Each number is 128 + 32 x the weight over its row's rms, rounded and kept within 0 to 255. Layers, rows and columns count from 0. The size above them is the row's rms in percent of the matrix's.

# layer 2 attention key, 256x256, rms 0.12, rows 182-187, columns 0-127
size [109 108 110 115 104 114]
[[105  94 134  59 148 147 134  83 101 149 123 115 166 143 101 138  76 154 147 169 131 122 205 121 158  77 137 127 110  93 128 163 162 108 184 124 110  84 132 123 163 196 118 146  85 196 134 145 133 122 135 123 158 169 156 199 155  85 148 185 116  84 145 130 128 117  66 113 138  86 155  91 156 135  80 146 150 150 121 131  89 119 124 163 184 123 103 153  60 150 145 102 138 125 125 143 125 128 127 166 182  63 147 191 135 108 133 132  72 140  82 149  86 120 117 105 192 144 211 105 150 176 122 142 195  91  42 149]
 [144  99 152 110 124 184 110 121 103  90  95 121 109 228 155 146 105 162 159 165 210  51 129 102 136 122 173 105 109 174 116 136 116  97 103 129 126 164 153  94 150 110 133 120 187 120 131 135  95 135 100  63 131 147 114  90 120  98 155 100  97 138 151  97  90  92  61 119 109 208 140 153 139 155 134 114 115  97 145 137 130 110 146 193 171 145 169 123 153 127 194 148  78 108  98 132 130 143 129 161 123 123  95 109 167 192 106 130 114 173 151 133  87 163 150 143 142 112 142 198  81 179 106  60 115 149 112 125]
 [113 188 127 151 158 161 115 133  96 176  86 118  96  82 159 101 113  74 114 159  84 124 122 180 101  94 119 214  96 143 137 140 146 124  82 131  71 121 151 127 101 120 152 134 151 134 130 140 165  95  82 116 131 100  93 146  87 148  82  64 191  75 113 148 147 132 101 104 130  56 136 147 112  53 106 141 114 124  98  83 154 118 155 108 133 128 175 104  95 109  72 102 176 154 195 152 213 120 119  86 153 144 144 124  93 129 151 104  91 105 120 130 121 152 160 115  80 102 149  89 110 161 103 176 132 128 200 122]
 [123 178 110 211 124  53 111  89  62  80 151 152 134 107 114 159  73  91 152 131 114 105 171 176 132 130 107 131 146 167 110 180 116 123  77 192 150 188 140  64 144 126 126 127 124 151 106 118 164 136 145 148 101 125  96 134 112  69 180 153 134 119 147 147 140 150 189 164 147 162 100 159  91 161 153 151  97 132 196 129 110 165  77 130 117  56 137 114 112 158 128 143 159  86 146 139 132 107 109 133 101 135 102 109 101 123 202 147  94 122 198 132 143  58 182 149  83 161 142 109 135 134 130  70 235 113 197  83]
 [135 171 174  91 132 122 120 145 160 136  68 124 199 134  98 154 135  99 149 127 117 116 174 117 134 170 129  77 140  98 161 138 164 118  96 169 115 163 141 144 112 110 136 141 113 125 160 110 214  72  86 131 123 185  82  25 146  75 124 161 119 127 131 143 129 102 186 157 153 161 138 131  69 116  73 187 196 125 153 104 140 162  56  98 146 157 101  78 133 162 172 158  97 150 169 155 173 167 144 137 109 139 158 119 143 104 136 148 122  80 101 153 134 130 115 110 158 125  98 161  27  94 143 148 141 121 163 140]
 [117  97  78 139 120 148 115 132 101 201 126 107 129 108 106  97 115 152 113 171 105 110 185 144  70 129 131 103 136 192 139  68 159  89 163 119 170 197 155 108 111 142 142 143 113  92 108  95  89 102 169  44 164 138 170 123  85 114 102 112  47 142 119 167  75 120 125 125 124 147 130 120  81 139 124 155 151 167 160 114 114 116 168  77 157 180 133 107 133 149  74 181  92 170  99 132 151 123 106 138 153  94 150 120 120 193 163 162 178 117 156  76 161 108 164 124 100 137  88 123 142 153  65  99 170 127 144 142]]
# layer 2 attention query, 256x256, rms 0.126, rows 183-187, columns 0-127
size [112 110 110 107 112]
[[104  86  73  94  87 152 170 128 185 173 142 156 165  65 135 129 135 144  57 134 148 144 150  54 139 148  99 150 117 112 193 127 109 151 133 169 159 141 103 144 160  36 141 158 173 118 162 152 106 165 121 125 151 114 126  95 163 152 127 120  98 111 101 161 140 104  82 135 152  98 187 170 128 147 125 129 181 139 146  74 160 141 115 127  56 104 166  78 122 143 131 117  94 175 108 157 155 123  90  67 126  91  93 179 131  94 146 184 146 137  92 122 121 184 140 128 165 107  94  98 106  99 125 119 105 100  68  53]
 [144 128 173 132 115 138 161  95 155  44 126 131  80 157  69 127 120 132 150 146  82  96 164 128 110 106 162 159 123 122 113 156 155 125 148 101 113 129 162 118 130 158 100 123 156  90 118 116 188  99 116 179 163 134 157 152 102  74  56  83  94 168 150 152 119 156 120 148 111 145 146 126 138 110  58  94 133 146 165 152 143  91 155 201 128 106 155 176 106  99 100 138 163  89  52 153  42  92 119 155 126 105 148  94  67 163 148 148 124 144 137  95 119 154  82 105 126 131 146 167 120 158  76 165 154 118 115  93]
 [ 68  83 120 116 157 106 151  61 200 111 131 145  65 152  65 142 105 153 143 122 129 138  54 123 140 143 143  80  86 130  98  93  63 113 104 203 133  88 119 122 140 128 133 143 108 185 175 112 139  58 170 125 160 134 151 138 150 102 140 166 162 111 160 147  88 133 152 178 151 179  76  81 143 109 185  81 155 135 121 106 118 168 108 138 166 166 152 139 204  80 110 115 178 144 141 183 102  88  95 141  96 148 124  82 132 133 124 122 119  71 146 130 125 161 153 153 105  94 159 181 104 165  93 154  92  99 188  92]
 [ 57 186 149 137 122 122 103 123 169 176 156 106  94 129 167 128  87 162 172 104 129 128 162 104 113 105 130 113 118 142 170 113  68  96 140 109 124 129 175 102 129 126 116 154  88 178  97 175  92 114  75 154  77  80  94 174 111 144 162 155 128 133 124 159 117 141 134 181 154 170 117 122 101 110 107 150 131 133 144 175 119 126 118 151  79 145 125 162 145 134 168 105 108 136  90 103 137  86 134 195  60 102 120 128 112 136 131  87 115 115 142 133 146 101 167 120  99  69 189  78  97 124  96  74 136 165 108 127]
 [ 58 103 157 118 123 103 150 128 162  95 111 206 136 157 225 166 139 147  77  72 165 140  92  56 111 158 164 147 191 174 147  97 198 107 153 143 160 183 162 147 116 103 146 105 127 105 122 183 135 116  88 157 146 148 148 168 119 101 133 127 138 118 145  92 143 104 168 123  85 114 164  84 150 133 130 137 132  58 111 115 148  93 131 147 158 103 142 119 156 125 139 153 163  70 129 130  85 169  84 128  87 133 169 111 202 159 120 123 116  69 110 182 160 119 136 162 168  80  97  79  80 142 112 132  65  92  99 144]]